{"n_layer": 16, "d_model": 256, "n_head": 4, "n_kv_head": 4, "head_dim": 64, "d_mlp": 2048, "vocab_size": 8192, "activation": "squared_relu", "norm": "layernorm", "norm_place": "pre", "norm_eps": 1e-07, "positions": "rope", "rope_base": 10000.0, "rope_fraction": 0.5, "qk_norm": true, "attn_scale": 0.213, "bias": "all", "tie_embeddings": "early", "parallel_block": false, "extras": ["some layers without attention", "local attention windows", "gated attention", "exclusive self-attention", "value embeddings", "hashed n-gram embeddings", "a smear gate", "an embedding shortcut", "learned residual scales", "skips across layers", "capped logits"], "init": "normal", "init_std_qkv": 0.0456, "init_std_o": 0.00806, "init_std_up": 0.0456, "init_std_down": 0.00285, "optimizer": "adam_variant", "lr": 0.00114, "beta1": 0.9, "beta2": 0.95, "weight_decay": 0.21, "lr_head": 0.0113, "warmup_steps": 209, "schedule": "wsd", "decay_fraction": 0.738, "decay_shape": "pow", "final_lr_fraction": 0.0, "batch_tokens": [16384, 32768, 65536], "seq_len": 2048, "doc_mask": true, "train_tokens": 348600000, "steps": 9937, "dataset": "wikipedia_en"}
Each number is 128 + 32 x the weight over its row's rms, rounded and kept within 0 to 255. Layers, rows and columns count from 0. The size above them is the row's rms in percent of the matrix's.

# layer 8 attention key, 256x256, rms 0.0697, rows 237-255, columns 128-191
size [108 112 118 124  98 121 118  99 109 107 100 116 116 128 122 108 115 114 106]
[[ 51 130 127 150 136 106 117 132  90  95 131 143 152 139 140 174 113 115 195 136  82 143 142 137 116 114 120  78 127 118 114  80  86 107 125 108  48  98 166 175  97  77 108 105 112 133 102 153  99  93  81 136 151  83  73 116 160 184  84 163 139 120 132 159]
 [124  84  80  91  76 130 152  86 134 146 159 112 203 133  53 128 205 130 116 178 123  78  76 115  69 106 169 145 111 138  90 122 122 115 157 157 141  98  48 104 108 106 133 155 157 115 171 103 167 156 101 134  97 123 165 149 164 140 113 124 131  99 177 130]
 [133 146  81 114 151 146 176 113 136 100 132 115  56 156 123 163 205 115 156  88 129 140 165  97  59  94 145 141 115 107 174 123 242 157 128 132 158 165 149 103 128 131 132 114  81 112 114 146 114  88 130 163 171 130 107 143  78 126 167 102 178 147 148 106]
 [166  91 101 132  73 184 148 157 141  64 160 124 140 136 135 186 131 127 105 136 157 151 167 124 135 117 100  98 104 108 131  84 123 111  95 171 118 167  78 147 203 119 118  63 117 137 119 143 170 185 116 130 164  94  91 153  76 203 144 120 133  94 187 150]
 [158 138  65  79 131 114 105 103 116 134  85 128 126 117 101 144 128 107 105 129 166 185 129 151 145 139 154 122 177 125 115 170 141 125  99  76 112 188  88  95 125 169 202 112 123 147 162 115  81 167 169 147 114 119 149  86 148 100 126 106  61 150 149 138]
 [ 81 207  77 151  67 121 120 147 102 177  82 125  86 113 110 181 149 121 116 111 111 140 142 127  76 206 114 114 111 146 106 160 132 176 113  53 152  74 183  95 140 154 154 138 146  97 140 105 110  89 131 132  94  94 168 134 108  95 166  85 133 161 132 198]
 [150 108 130 160 165 125  75  97  97 150 130 135 101 112 112 144 133 159 130 143 150 104 117 108 115 126  84  72 145 135 104 109 127 126 106 121 146 103  48 207 115 142 150 178 120 129  99 117 108 117   0  84 155 145 117 196 175 108 127 127  80 156  91 163]
 [173 123 167 120  76 135 124 119 127 167 131 125 154  81 150 113 139 112  91 150 138  60 137 110 136  97 111 199 154 141 147 104 169 118 123 186  76 187 154 107 211 132 129  84 124 114 162 165 125 132 169 138 113  82 151 158 183  98 108  97 156  92 155 154]
 [129 140 150 135 206 150 137 151  72 152 167 132 136  83 119 131 148  91 196 163  99 160 115 155 138  65 148 131 141  92 118  53 111 100  92  77 112 168 125 156 135 116  62  40 156 121 109 104 129 169  90 122 134 108 156 142 151 112 138  73 177 109 116 131]
 [ 91 156 117 116 148 159 222 123 141 105 155 129  94 139 146 111  66  75 113 154 102  92 136 118 138 117  63 170 108 123 149 113 127 135  99 165 151 136 130  70  63 142 118 148 152 139 124 105 122 164 168 126 167  95 132 111 112 131  63 138 131 142 174 144]
 [122 123 134 173 118 187 183 167 183  81 100 144  70 168 124 173  92 175  67  95 126 176 154 122 152 170 139 123 119  72  94 178 112 164 142 120 148 136 164 129 193 151 130 168 138 110 139 161  90 142 166 113 113 102 109  96  30 188 141 177 118 111  87  72]
 [152 107 130 123 110 139 171 109 122  95 118 131 120 143 143 117 150 111 165  80  65  79 129 126 160 112 189 106 115 116 128 181 124 155 125 156 175 148  93   0  98 154 106 123 119  74 125 124 173  83 143 138  93 106 136 139 143 126 146 142 120 134 131  60]
 [175 128 117 164 146 137 161 131  91 142 147 117 153 142  91 106 145 130 190  75  96  86 151 188 182  79 134  96 142 139  98  48 143 115 160  97  75  95 135 150 121 110 122 111  42 144 143 154 145 151 103  93 154 127 128 154 149 104 137  80 135 123 145 119]
 [122 118 200 135 165 125 152 117  99  97  96 126 103 119 126 140  33 113 190 110 116 141 146 111 106 160  91 206 182 135  79 134 128 172 105 181 140 148 164 126  91 163 128  35 140 131 143  78 106 112 115 157 114 119 101 153 126 125 184 143 103 152 121 133]
 [105 224 169 109  58 110  63 120 127 139 123 140 116 157  84 129 145 139 108 162 131 113 148 121 112 137  92 198 111 186  86 128 118 204  87 119 139  69 115 135 152  77 149 106 162 140 185 120 132 153 175  85 117 125 106 164 183 168 133 124 107 112 108 163]
 [133 108  78 105 148 154 124 173  88 119 175 109  87  79 147 157 133  75 134 118  71 118  75 105 156 117 143 143 110 145 139  98  73 131  97 164 109 155 181 176 105 124  72 158 128 154  92 154 150  69 103 228 115 110 157  77 152 127  83 209  97 141 117  85]
 [210  88 143  81 175 161 104  94 143 132  61 138 121 138 171  54 154 115 198 119 149  76 102 133 136 112 147 141 144 107 136 110 101  95 165 199 140 175  92 130 197 123 145 122 152  95 147 126 125 119  86 147 128 141 108 125 141 134 175 183 122 118 150 139]
 [ 98 150 194 158 159 141 156 172 181 100 156 133 154 101  99 129 143 170 178 116 101  97 140 105 109 112 133 154 172  61 135  66 135 107 189 121 140  79 123 208 140 206 142 103 100 122 107  89 159 136  83 115 151  91 111 115  85  78 160 161 138 133 124 110]
 [121 128  48 114 130 138 122 151 198 125 171 127  99 129 117 106  56  69 153 105 116 144 129 153 155 136  82 162 138 103  73 157 116 219 112  80 115 154 156 179 111 152 177 117 149 137 115 148 144 131 170  99 123 104 110  88 118 139 151 147 134 119 101 167]]
# layer 8 attention query, 256x256, rms 0.0696, rows 238-255, columns 128-191
size [101 112 116 101 111 104  97 100 105 104 111 112 122 118 106 103 108 105]
[[118  88 139 150  35 122 108  89 113 112 135 139 177  82  75 144 175 126 121  53  70  53 107 130 116 130 114 123 211 119 137  99 166 103 163 107 137 181 108 126 129 165 113 187 102 138 117 129 186 166 124 100 130 170 118 109 113 156 123 136 168  71 142 151]
 [167 130 105 127 128 137 153 116 165 145  61 129  95 132  78  90  95 110 123 111  95 215  85 139  57 101 168  58 132 136 110  98 181 157  81 105 156 110 203 125 132  70 121  95  87 156 136 123 132  90 140 190 123 112 136 149  89 185 121 148 119 187 106 129]
 [120 115 135  73  61 117 144 161 154  82 153 134 161 103 112 114 161 137 123 108 104  96 131 168  99  71 133 129  95 121  90 119 103 111 118 121 160 167 100  84 129  86 137 112 126 103 120 158 164 145 112 149 179 127 110 176 124 136  86  44  86  87 207 148]
 [119 148  65 137 123 124 126 102 145 188  61 170 174 125 119 177 142 107 114 142 135 125 114 182  77 128 121  92 198 134 102 131 118 109 101  70 140 162 123 110 145 187 166 160 119  94 139  93  97 126 186 169 159 171 111  46 160  55 122  69 122 136 133  70]
 [103 168 131 138 105 125 123  90 143 144  85 125 133 148 129 148 105 137 105 127 183 108 144 172  57 200 104  78 105 120  44  94 191 139 130  25 147  90 181 115 122 169 122 137 133 165  70 105 153  71 147 172 122  80 147 158 123 145 160 133 161 199 162 135]
 [157 103  79 124 138  70  72 190 132 129  80 135 117 100 175 135 107 149 140  94 118 106 172 120 122 154 142 148 134 129  97 131 102 151  84 109 123  59 109 165 122 130 129 158  95 101 101 186 144 132  91 141 135 118 141 189 168 118 128 107 132 168 150 133]
 [153 124 153  98  83 147 100 114 159 144 121 122 138 129 102 101 162 115  71 162 168  86 108 131 124 118 136 152 177 103  92 137 142 117  91  99 137 201 177 130 171 143 141  99 158 105  48  91 160 132  75 159 144 105 174 123 183 184 120 126  86 119 206 138]
 [135 108 125 157 166 186 155 173 125 147 180 134 159  99 119 121 144 146 166 154  95 109 100 122 134 128 122 133 104  95 107 140 120  97  80  96 151 130  61  89 137 120 152  89 174 111 106 147 124  90 133 151 154 108 168 126 143 142 137 100 149 108 139 108]
 [138 148 121 111  92 174 129 149  96 111 161 122 123 108 186 101 131  51  99  54 112 132 149 120 136 112  97 145 141  94 136 136 177 142  97 150 129 154 117 110 112 107  96 149 124  91 125 139 110 116 172 109 173  72 117 143 114 142 150  98 127 136 167  97]
 [163 196 216 119  69 158  94 109 160 110  60 142  96  74 139 114 152 143 147 126 177 129 137 143 139 106 131  80 137  97 105  95 121 166 162 158 129 138 157  99 168 110 171 153 117 117 102 147  84 180 109 143 114 154  92 146  61 148 127  77 145 130 107  91]
 [119 106 177 149 127 103 169 134 102 128  72 111  79  91 128 117 118 130 163 143 154 128 120 103 109  90 155 148 143 177 143 163 110 147 115 153 163 160 143  82  94  72  91 171 128 148 147 149 171 155 136 150 101 216 180 116 128 115 159 125 118 112 157  69]
 [156  94 106 205 199 121 169 124 123 157 160 108  63 158 102 134 181 123 124 125  90 124 116 139 171  76 137 147 111 175 119 100 106 105 139 100 141  84 143 113 118  75  97 140 145 128 127 131 127 138 172 101  98 100 131 140 212 175  95  57 150 161 132 130]
 [156 127 148 105 150 128 147 104  68 115  45 132 126  90 169 174 105 156 136  79 142 132 161 146  95 145 121 114 209 136 114 169 102  76  85 162 125 139 112 166 134  85  98  54 133 142  86  68  86 117 121 153  68 139 101 165 105 136 139 146 119 146 144 122]
 [142 173 150 114 105  60  75 108 126 131  90 117 149 127 126 147 137 102 137 130 157  57 130 142  98 153 106 130 139 112 142 159 119 156 122 127 140 145 156 148 145 176 190 119 135 179 130 161  51  79 135 101 110 123 114 190 166 108  98  79 124  90 169 167]
 [122 116 129 141 135 170 141 163 119 164 156 118 117 145 128 200 161  93 111  99 109 158 165  81 143 136 154 153 145  76 146 119 115 131  96 143 158  83 148 150  97 127 135 100  49 147 104  99 112 143 117 151  81  98 132  90  83 164 172 119 166  81 126 100]
 [201 137 130 122 117 158  78  54 113 140  37 138 111 172 180 114 137 131 129 136 120 133 100 119 168 171 110 221 159  66 142 100  99  56 103 177 144 146 124 121 130 116 145 132 112  95 106 127 159 164  77  99 150 117 112 122 140 157 161 135  69 112  95 174]
 [104  96 135 159 142 127 155 126 158 155 189 142 129  56 100 157 137 152 124 100  94  93 147 112 147 137 147 118  97  98 110  69 145 123 120 112 161  99 126 175  85 183 134  87 155 161 120  71 137 153  91 143 127 146 114 150 124 131 123 109 143 176  66 104]
 [157 104  81 145  98 151 145 141 189 155 146 144  96 140  98 117  90  53 163 134 106 132 140 180 164 139 154 117 184 182 125 123  90 162 116 123 118 125 160 157 140 110 158 160 140 131 137 153  80 133 181 117 122 109  89 109 116 112 121  32 135 140 125 119]]
# layer 8 attention value, 256x256, rms 0.0685, rows 192-225, columns 128-191
size [ 83  67  75  74  72  77  81  73  75  75  81  77  76  76  80 110 106  98  63  66  65  61  61  68  94  73  93  66  61  89  63  60  72  87]
[[120 149 102 184 123 105 107  74 156 119 114 124 202 131 114 117 107  70 142  55 248 114  87 131 105 108  69 147 106 108 156  86 133 175 218 121  78  99 112 125 135 137 181 102 163 118 137 120 161 141 146  84 111  81 154 163 123 103 193 119  93 101 130 172]
 [155 183 167  90 176 157 143 145 129 127 180 110  97 119 114  63 133 143  83 128 144  67 105 132 125 115  78 120 165 107 207 122 145 115  88 140 127 145 151 198 129 142  88 128 144 109 106  70 181 155 102  75 140  49 115 160 138 104  67 147 124 129 101 122]
 [122 166 143 154 156 159 167 139 196 187 168 139  93 168 179  76 145 116 180 101 118 176 102  82  84  50  53 116 101 141 150 117  80 128 172 119  81  38 143 148 153 102 161 109 150 145 120 149 144 130 103 166 144 127 110 166 160 162  77 113 114 117 124 110]
 [148 167 109 182 219  84 112 153 135 118 167 142 117 147 138 111 167 153 106  92 115 133 132 132 136 165  92 163  74  89 151 155 110 105 129 101 169 159 135 158 148 116 130 136 154 118  94 150 186 153 183 145 114  66 184 150 177 132 135 114 121  84 128 120]
 [ 95 121  91 147 120 183  70 165 137 154 196 156  91 124 155 149 127 106  86 133 197 111 139 155 103 108  95 158 116 139 149 114 107 105 152 123 176  38 126 149 176 122  97 127 119 134 148 149 104 210 192 119 100 117 212 133 180  70 111  92 104  90  82 170]
 [ 85 170 142 132 124 126 135 135 165 198 138 131 160 126  98  91 162 140  98  87 168 113 107 103 126 139 103 153 139  85 187 124 138 175 147 103 172  99 116 180 148 117 124 102 132  92  75 148 162 126 111 141 141 104 178 161 104 147 137 142  95 129 115 135]
 [115 111 106 124  96 160 158 124 163 140 113 102 130 147  97 153 123 169 123  88  69 138 152 115 153 164 187  69  83 127 152 151 103 140 144 120 158 154 191 156 103 117 140  96  89  93 159 196 130 134 139 102 167 133 113 138 103  89  67  99 151  94 168 120]
 [141 154 169 130  95  90 140 153 172  96 130 142 148 121 149 126 170 116 131  64 137 106 132 135 104 125  94 152  89 130 136  54 134  89 110 127  97 136  71 115 138 157 151  76 133  99 121 197 173  88  90 125 118 115 135 193 151 117 115 135  93 142 140 154]
 [ 77 137 120 144 148 119 118 108 140 166 123 145 156 121 114 115 145  94 110  82 150  93 129 111 144 204 128 139 186  94 108 135 112 147 112 146 131 174 118 144 109  70 119 110  87 149  98 169 132 112 169 142  87  30  95 192  98 168  65  64 108 162  99 120]
 [123  87 150 111 107 114  79  99  58 129 138 141  79  95 153 166 134 146 134 164 154 171 175 142 125 131  50 115 103 134 111 110 122 151 136 199 234 134  57 133 201 121 160 133 112 156 105 136 132 136 157 179 157 160  88 108 107 102 176 168 114 119 116  86]
 [141 130 185  97 125 140 108 140 160  83 160 132 130 104 144 164 158 142 130 172 173 123  49 123 117 131 116 122 140 164  68 137 103  98 133 101 118 152 115 119 176 122  47 179 118 143 167 121  92 115 120 112 189 126 166  86 193 118 102 168  98 126  96 218]
 [133  93 127 165 149 154 126  75  85 100 187 113 139 143 173 123 117 104 110 205  66 116 120 130 113  75 108  96 155 142  95 136 108  48 113 157 101 130 106 142  89 152 128 124 133  87 134  48  78 180 135 116 155 135 128  45 133 166 157 193 145 156 139 111]
 [104 119 177 148  89 132 154  69  95  94 158 115 172 118 121 120  92 128 119 101 122  67  95 128 121  92 109 119 145 152 107 112 142 109 157 105  63  92 115 118 170  97 113 145 148 148 147 121 110 116  92 110 158 204 171  93 180 220 200 156 133 172 105 173]
 [105 136 166 110 155 113 128 136  92 149 106 146 182 210 144 101 127  90 172  91 112 166  97  97 128  97 124 118 143 110 116 161 153 109 140 135  84  53 150 152 153 114 194  65 173 150 110 159  43 160  97 117 156 119  65 204 163 103 151 119 131 123 121 126]
 [137 164 115  95 127 166 107  81  91  96 179 108 125 131 136 121 177 152 150 154 146  95  91 140  15 124 152 136 167 135 102 155 116 118 134 154 122 134 115 146 114 133 115 178 123 146 125 121 125  94  62  75 146  97  99  80 133 125 126 164 159 117 129 135]
 [123 121 148 127 123 122 100  79  96 112 140 128 128 105 130 124  97 129 101 198 122 128  93 140 127 115 142 116 159 124 104 127 102  91 102 176 132 211  35 117 168 158  97 145 114 123 133   0 142 155  77 145 124 119 136  69 154 161 156 172 124 132 119 180]
 [ 88 176  84 161 122 122 144 139 176 153  85 143 172 156  81 157  93 124 170  65 166 144 145  92 144 161 115 104  71 108 155 156 137 151 154  81 117  51 198 151 119  43 160 137 179 143  88 192 125 129 155 149 127  88  99 217 109  82 108 116 119 122 118  95]
 [134 111 159 122 135 153 110 169  65 105 166 126  68 100 184 135 169 162 112 182  52 121 110 180 142 132 168 150 167 158  97  96  96 134 133 181 160 187  76 136 138 130  89 200 112 168 172  82  90 164 115 150  81 162 141  55 165 158 137 117 138 155 127 159]
 [118 131 109 134 180 164 153 128 172 110 198 135 144  92 111 131  98 148 193 106 132 146 135 128 156 122 111 158 108 129  64  85  57 135 116  75 135 106 143 121 126 130 160 128 148 164 155 197 146 112 129 229 141  74 125 101  86 122 140  52 133 157 144  96]
 [142 123 143 159  72 107 104  88 133 141 131 129  91 141 113 161 118  65 189 134 155 106 115 134 211 131 205 133 157  92 140 126 129 118 101  54 118 237 140 137 121 100  95 150 172 105 126 136  94 128 109 108  92 101 162 115 158 146 123 124 117 119  98 126]
 [109 169  81 102  84  87 151 139  60  73 119 139 133  63 126 122 139  99 118 108 138 108 132  95 198 123 121 157  79  94 154 148 130 140  62 102 120 130 139 124 114 136  93 123 200 105  60  80  94 118 166 142 129  76 197 116 135 117 164  98 111 143 148 154]
 [145 147 136 148 135 110  86 144 164 130  94 131 101 154 101 115 128 170  65 154 219 123 132 133 114  64 123 107 133  86 146 175 111 144 134 166 139  80 145 138 183 141 151 158 147  95 109 109 112 151  85  74 199  69 155 138  95  90 139  47 108 177 141  88]
 [154 104 107 118 182 108 130 150 127 130 145 118 110 138 130  98 178 165 184 146  98 135 191 130 103 118 160 136 134 144 171 172 135 109 115 133 123 123 186 132 112 166  90 143 163 116 143 118 131  95 180 142 153 188 173 148 153 107 126  94 122 125  79 117]
 [146 114 102  86 187 116 101  93 132 139 176 135 109 174 140 169 219 113 104 136  37 148 143 123  89 129 159  94 175 119 127 107  57 132  78 117 128 118 148  78 112 111 212  86 153 139  91 140 136 124 140 130  58 165  98  96 151 181 129 114 130 138 159 158]
 [122  99 137  85 134 157  99 140  69  86 129 122 101 104 130 132 126 106  91 156 118 142  90 147  68 106 110 124 172 159 113 166 137  77 104 151 101 164  84 151 121 145 107 174 124 173 126 112 112 169  45 148 124 174  99 117 167 158 130 155 144 117 120 157]
 [ 94 123 113 145  72 140 161  95 115 112  85 129 146  82 163 134 137 161  97 207 134 150 104 112 154 139 103 109 122 115 141 160 134 107 156 131 167 203 104 162 105  68 144 126 101  82  70 100 138 170 120  71 120 138 110 140 119 129 134 196 121 100  80 161]
 [154 120 164 164 127 153  85  65 112 102 161 115  93  71 132 135 146 179  88 144 143 130  71 135 157 172 124 113 148 137  96 106  96 133 122 140 138 180  80  98 176 153 104 189 110 113 127  81 109 132 130 143 105 118 165  88 119 155 119 185 127 147 141 178]
 [209 139  36 108 106 152 145  89  73 108 155 151 137 138 103 147 139  40 119  92 143 177 144 148 159 115  95 108 103 154 162  83  94 130 151 144 107 124 108 143  95 143 179  95 120 153 156  90 118 132 108 131 169 134 144  85  83 139 118 119 104 104  82  90]
 [186  94 197  90 143 149 138  81 118  95  69 121 115 117 168  81 170  62 159 105  96 132  87 184 140 139 171  79  95 140 104  93 154 122 122  99 128 125 164 124 123 112  56 129  58 150 152 121 162 145 137 155 108 123 138  41 138 158 111 138 126  98 149 111]
 [ 92 144 113 154 104 104 143 133 172 158 122 134 178 117 146 101 146 102 190  93 136 126 142 109 110 111  98 136 110  99 182 136 171 142 161  87 154  67 188 120 113 124 213  76 138 123  85 200 122  85 124 135 154 109 117 138 120  89 109 109 128  85  65 161]
 [ 72 138 147 115 120 159 154 148 152 141 119 143 145 173 113 134 112 148 114  97 157 150 143 120  72 187 124 111  62 125 158 115 107 135 120 162 163 178 156 166 104 104  73 123 131 120  99 128 163 117  72 138  77 108 123 118 158 126 153 146 132 111  87 146]
 [112 125 140 137 136 141 118  92 131  91  89 114 121 121 135  88 169 103 125 110 136 143 129 129 155 127  98  77 141 141 129  95 100  92 126  80  86  78 167  77 105 110 146 164 129  76 138 128  84 142 135 139  89 135 137  65 194 190 127 170  98 106 162  99]
 [126 132  46 108 154 131 107 220 110 156 155 140  84  86 108 114 103 148 149 156 154 113 161 138 127 100 136 115 114 139 127  54 130 169 108 126 102 134 152 117 115 148 149  96 145  91 226 143 152 106 144 150  46 151 121 119 145 103 107 121 115 104 155 126]
 [107  96 176 154 126 120 140 130  68 134 117 142 101  85 126 113 104 153 124 102 175 166 104  89 184 196 158 114  91 112 145  87  86 163 197  65 194 141 125 134 154  51  99 127 138 168 116 120 124 111 225 147  77 127 142 164 118 153 112 155  98 133 149  96]]
# layer 8 attention output (transposed), 256x256, rms 0.0693, rows 192-225, columns 128-191
size [101 102 100  96  98 102  96 102 101  98  97 101 101 101 103  96 102  97 106 103 101  99 100  99  96 102  96  95  97  98 102  99  97  95]
[[196  79 140 137 184 126 177  87 146 102 150  83 109 125 121 143 169 169 124 135 176 138 114  93 159 187 185 122 105 120  96  97 128 155 121 129 118 121 165  64 139 101  93  83 159  99  86 150 143 125 152  92 163 144  99 158 136 125  98 143 121 135 141 213]
 [136 141 171 166 130 137 129  96 109  78 166  86 113 101 168 151 144 190  96 124 129 163 118 101 124 111 112 143 107 146  77 122 123  90 150 106 139 149 186 169  85  71 201 119  81 141 146 122 175 157 122 145 176  86 111 108 156 149 142  92 111 100 139  97]
 [121 106 150 119 150 176 108 132 112 147 140 127 101 171 132 114 167 207 100 101 123 106 115  71 103 189 106  77 104 133 137 156 149 162 139  53 149 180  86 177  85 165 110 132 173 162 157 173 105 187 178 113 144 160  85 139 131 119 150 126 137 123 131  70]
 [100 152 133 128 119  89 117 147 143 163  99 241 116 131 138 156 132  94 136 161 121 166 156 151 134 105 153 113 114 130 134  98 139 138 184 162  94  81  84 180  97 146 135 148  86 106 132 165 175 114 125 168  67 162 112 184 157 143 176 132 145 116 101 146]
 [ 95 106 196  92 199 155 169  89 138  88 147 157 105 147 146 108  92  77 138 121 146  82 109 103 110 144 128 150  84 107 125 143 166 126 123 132 123  93 108 136  95 184  99 111 131 121 109 135 120  45  92 108 148 105 112 102 158 125 108 152 135 152 128 151]
 [146 106 139 118  94 122 106 117 141  34 136 247 129 120 143 116 114 116 177 108 129 182 135 128 126 209 147 115 100 112  73 113 127 171 174 158  98 199 166 100 127 123 122 167 127  35 142 106 110 160 109 123 198 106 112 126 183 152 116 107 180 116 168 121]
 [164  91 140  95 141 132  82 118 126 141 104 152 103 122 134 131 154 137  98  83  70  72 166 145 139 173 160 152 115 141 109 103 117 121 137 109  78  84 133  50 112 161 183 144 123 136 149 113 182 126  43 108  95  86 160 186 102 143 155 146  94 111  70  58]
 [ 83 135 127 113 134 139 138 108  79 144  75 101  75 139 104 153  85 122  68 121 131 104 116 125 123  68  89 126 168 160 172  97 170 191 100 133 162 145 132 110 139 125  85 133 111 124 155 227 174 143 119 145 133 133  69 104 152 137 187 140 123 169 131 146]
 [ 82 108 129 166 124 147 104 100 111 149 128 255 170 156 139 171 167 135 117 117  78 186 132 134 168 149  59  79 136  96 141 116 165 119 131  35 169 130 190 106  99 109 139  98 160 109 165 148  96 193 171  79 116 108 172 116 100 110 133 214 131 169 122 149]
 [143 120 142 156 169 135  97 130 150  88 183 120  98 110 131 155 135  91  96 117 141  54 115 178 139 164 155  76 106 131 155  94 202 156 142 131  82  95 140 105 136 121 134 135 141 163 140 131 165 166 141 168 129 132 199 118  95 171 130 111 140 201 135  73]
 [127 136  34 166 183 135 104  62 107 142  85  97 157 152 171 155  77 127 140 154 142  61 179 109 129  97 138 156 189 146 118  50  85  92 151 149 214 162  58 147 128 199 145  89 149 116 127 145 131 145 193 160  81 115  92 132  64 169 158 219 157 125 125 105]
 [140 164 130 120 183 165 140 102  89 185 184 136  67 136 111 138 129  46  93  87 130  96 156 191  82 147 125  86 122 157 128 126 127 103 112 136 114 156 106 103 148 130 158  80 142  96 175 170 157 176  96 116 120  62  81 104 171 133 112 145 154 119 164 176]
 [199  98 110 107 144 135 110 191 179 121 144  45 109 153  76 145 159 132 134 143 153 109 122 166  73 167  79 121 152 126 167 120 123  60  69 168 166 145 148 144 124 153 155 147 149 121 119 173 132  87 160 138 235 141 122 142 135 183  94 167 102  63 113  82]
 [109 100 100 143 111 206 199 127 133 165 146  96 178 107 134 112 196 108 150 181 154 100 127  90 155  97 143 151 192 124 122 182 132 205  96 135 141  99 183 114  67 180 136 113  93 138 148 104 134 135 106 152 165 162 146 103  90 203 112 138 129 207  69 155]
 [135 101 104 115 166 135  75 121 127 144  99  46 150 143 136 139  63 158 147 121 172 121 126  93 125 110  80 112 119 155  98 139 166 129 145 199 149 131 177  83  69 101 149 167 150  89 172  94  92 148 102 105 175  91 109 171  69  90 154 130 139 106 150 153]
 [140  91 124 155  84 131 155 140 139 178 166 146 126 176  78  95 109 127 142 110 139 191  95 135 147 121 124 115  84 128 160  83  96 146 123 103 134 160 109 130  92  92 160  66 150 174  96 136  54 165 105 157 124  93 124  92 124 135 114  77 173 135 145 131]
 [120 133 173 159 132 128 129 163 115 126  75 214 150 131 208 166 126 129 126 133 116 120 146 195 116 173 112  72 105  94 155 102 136  93 131 132 172 176  85 111  99 113  89 117  99 117 132  84 154 100  85 132 118 146 126  87 110 115 122 121  97  57 143 118]
 [ 98 197 104  59 129 115 125 165 195 161  79 115  94 125 168 154 142 126 156 101 134 109 143 156 190 107 111 117 169 150 104 117 156 174  88  73  62 107 137 137 136 190 144 200 161 108 119 116 156 105 114 171 128  54  97 159 130  86  93 103 130 224 113 145]
 [146  80 145 176 175  87 107 166 160 166 139 118 108 105 150  75 158 150  81 135 106 113 192 108  94  60 130 139  70 104 152 144 157 116 101 130  88 132 173 199  98 213  86  71 127 141 124  27 169 140 146 171 115 132 172  95 114 158 203 130  88 133 142 123]
 [ 71 122 112 141 124 106 168 108 114 147 147 196 112 178 242 150  76 160 136  90 158 156 149 162  80 167 139 106 145 122 103  84 132 129 131 102 138  81 116 139 132 129 108 108 179 126  74 178 153 130 131 148 198 124  47  96 188 135 168 143 109  86 108  62]
 [ 47 111  57 104 129 122  54 123 132 170 141 198 111 148 110 132 156 134  67 255  49 117 122 155 110  61  75 118 102 106  83 104 138 194 169 177 134 196 109 102 174 115 117 164 172 133 135 109 171 144 111 157 105 163  93 152  44 168  71 112 120 115  70 125]
 [ 90 167 151 144 143 121 129 120 115  83  63 126 109 134 142 137  68 195 147 121  88  56 133  54 132 134 111  90 114 151 136 152 189 135 177  97  88 102 134 157 149 149 154 130 160 187 126 121 125 102 131 153 118 175 150 120 120 149 143 110 127 101 209  62]
 [119 106 210 110 104 162  89 110  50 127 148 168 101  93 148 149  75  98 143 165 122 137 115 143 203 141 121  94  46 103 103 125  57 159  85 169 158 135  97 164 141 146 151 141 152 127 112 147 175 181 115 106 146  90 123 131 119  92 129 112 149 145 137 110]
 [105 102  93 145 183  75 122 177 172 161 194 171 156 165 115 141 119 101 115  81 115  69 163 122 154 150 124 110  83 162 163 130 138  94 130 130 156 113 103 159 159 131 113 113 108 111 123  72  54  77 123 137 130 121 123  99 104 145 150 117 126 159 109 138]
 [140 137 164 161 120 165 160 153 103 177 121   0 115  96 129 107 149  65 120 131 119  89 127 165 136 140 136 136  77 132 131 133 170  83 113 160  83  97 163  41  99 137 152  79 124 155 123  75  91 153 137 120 123 131 152 194 112  74 119 158 112 125 189 139]
 [114 166 199 115 147 169 130 166 118 133 109  81 147  95 131 130 112 204  98 149 118 125 150  52 175 125 152 101 101 104 105 137 123  77 130  90  84 188 128  99 125 105 147 117 153  94 135 105 103 103 106 103 118 170  88 123 141 118 117  92  46 133  55  70]
 [130 119 171 114  93 143 172 148 128 160 133 152 123 127  94 185 100 144  88 165 169 156 117 130 108 171 138 139 158 121 117 235 123 126 119 211 142 126 139 137 157 141  93 131 148 145 131  67 204 114 146  83 147 121 153 148 147 140 152  89 142 130 114 103]
 [101 114 128 153 101 152 145 158 107 138 126 156  61 123  85 110 129 159 122 120  77 149 144 174  40 149 145  65 117 118 186 121  77 147 185 141 153 134 141 123  63 143 129 176 106 199  66  81 177 200 138 108 181  60 189 124 145 132 107 176  99 163  75 106]
 [122 119 133 144 161 151  95 121 170 132 101 110 151 145  81 120 134 102 140 165 165 121 120  93  93 145  82 112 124 144 144 128  98 142  90 143 173 165 166 177 109 150 136 114 108 145 128 184 132 123 107 136 169  61 174 140 151 102 150 124 128 144 136  74]
 [131 124 118  73 102 126 106  57 100 101 114 147 128 107 133 155  99 154 146 102  85 136  80 161 119 130 126 120 150 124  95  94 130 163 105 157 158 147 159 125 185 183 116  53 121  98 136 128 129 158 165 140  68 149  56  91 102 144  84 131 145 188 178 144]
 [ 62 122  57 148 131 131 169  70 152  36 128 192  72  92  67 159 186 122 197 119 105 146  77  98 130 141  95 149 112 100 124 130 141 170 158 166 150 122  57 160 108 194 149 117  76 111 154 128 124 109 184 158 167 173 158 147 169 188  94 103 144 131 171 147]
 [109 128 101 144  96 109 124 126 135 103 155 161  90 116 144  95 115 182 104 167  97 108 156 164 154 133 112  95 181  96 135  91 154 105  62 166 180 128 151  65 102 142 129 154 176 146 131 119 170 163 173 106 155 125 122 115 118 143  70 171 111 174 117 107]
 [130 125 141 174 170 106 118 125  53 162  93 209 152 163  90 111  98 136 158 110 170 151  71  77 145 181 167 162  98  99 168 170 194  71 134 146 116 120 115 171 171 128 108 174 121 117 115 151 119 143 148 151 122 104 107 133 131 126 121  64 119 168 153 142]
 [102 155 192 133 126 154 147 173 161  80 175 255 138  58 142  84 172 115 148  82 131 113  85 175 181 177  73 143 170  84 127 182 116 127 114 142 134 130  63  87 108 147 157 132 141 152 149  90 139 156 157 108 103 173 151 159  81 159 166 120 138 142 179 176]]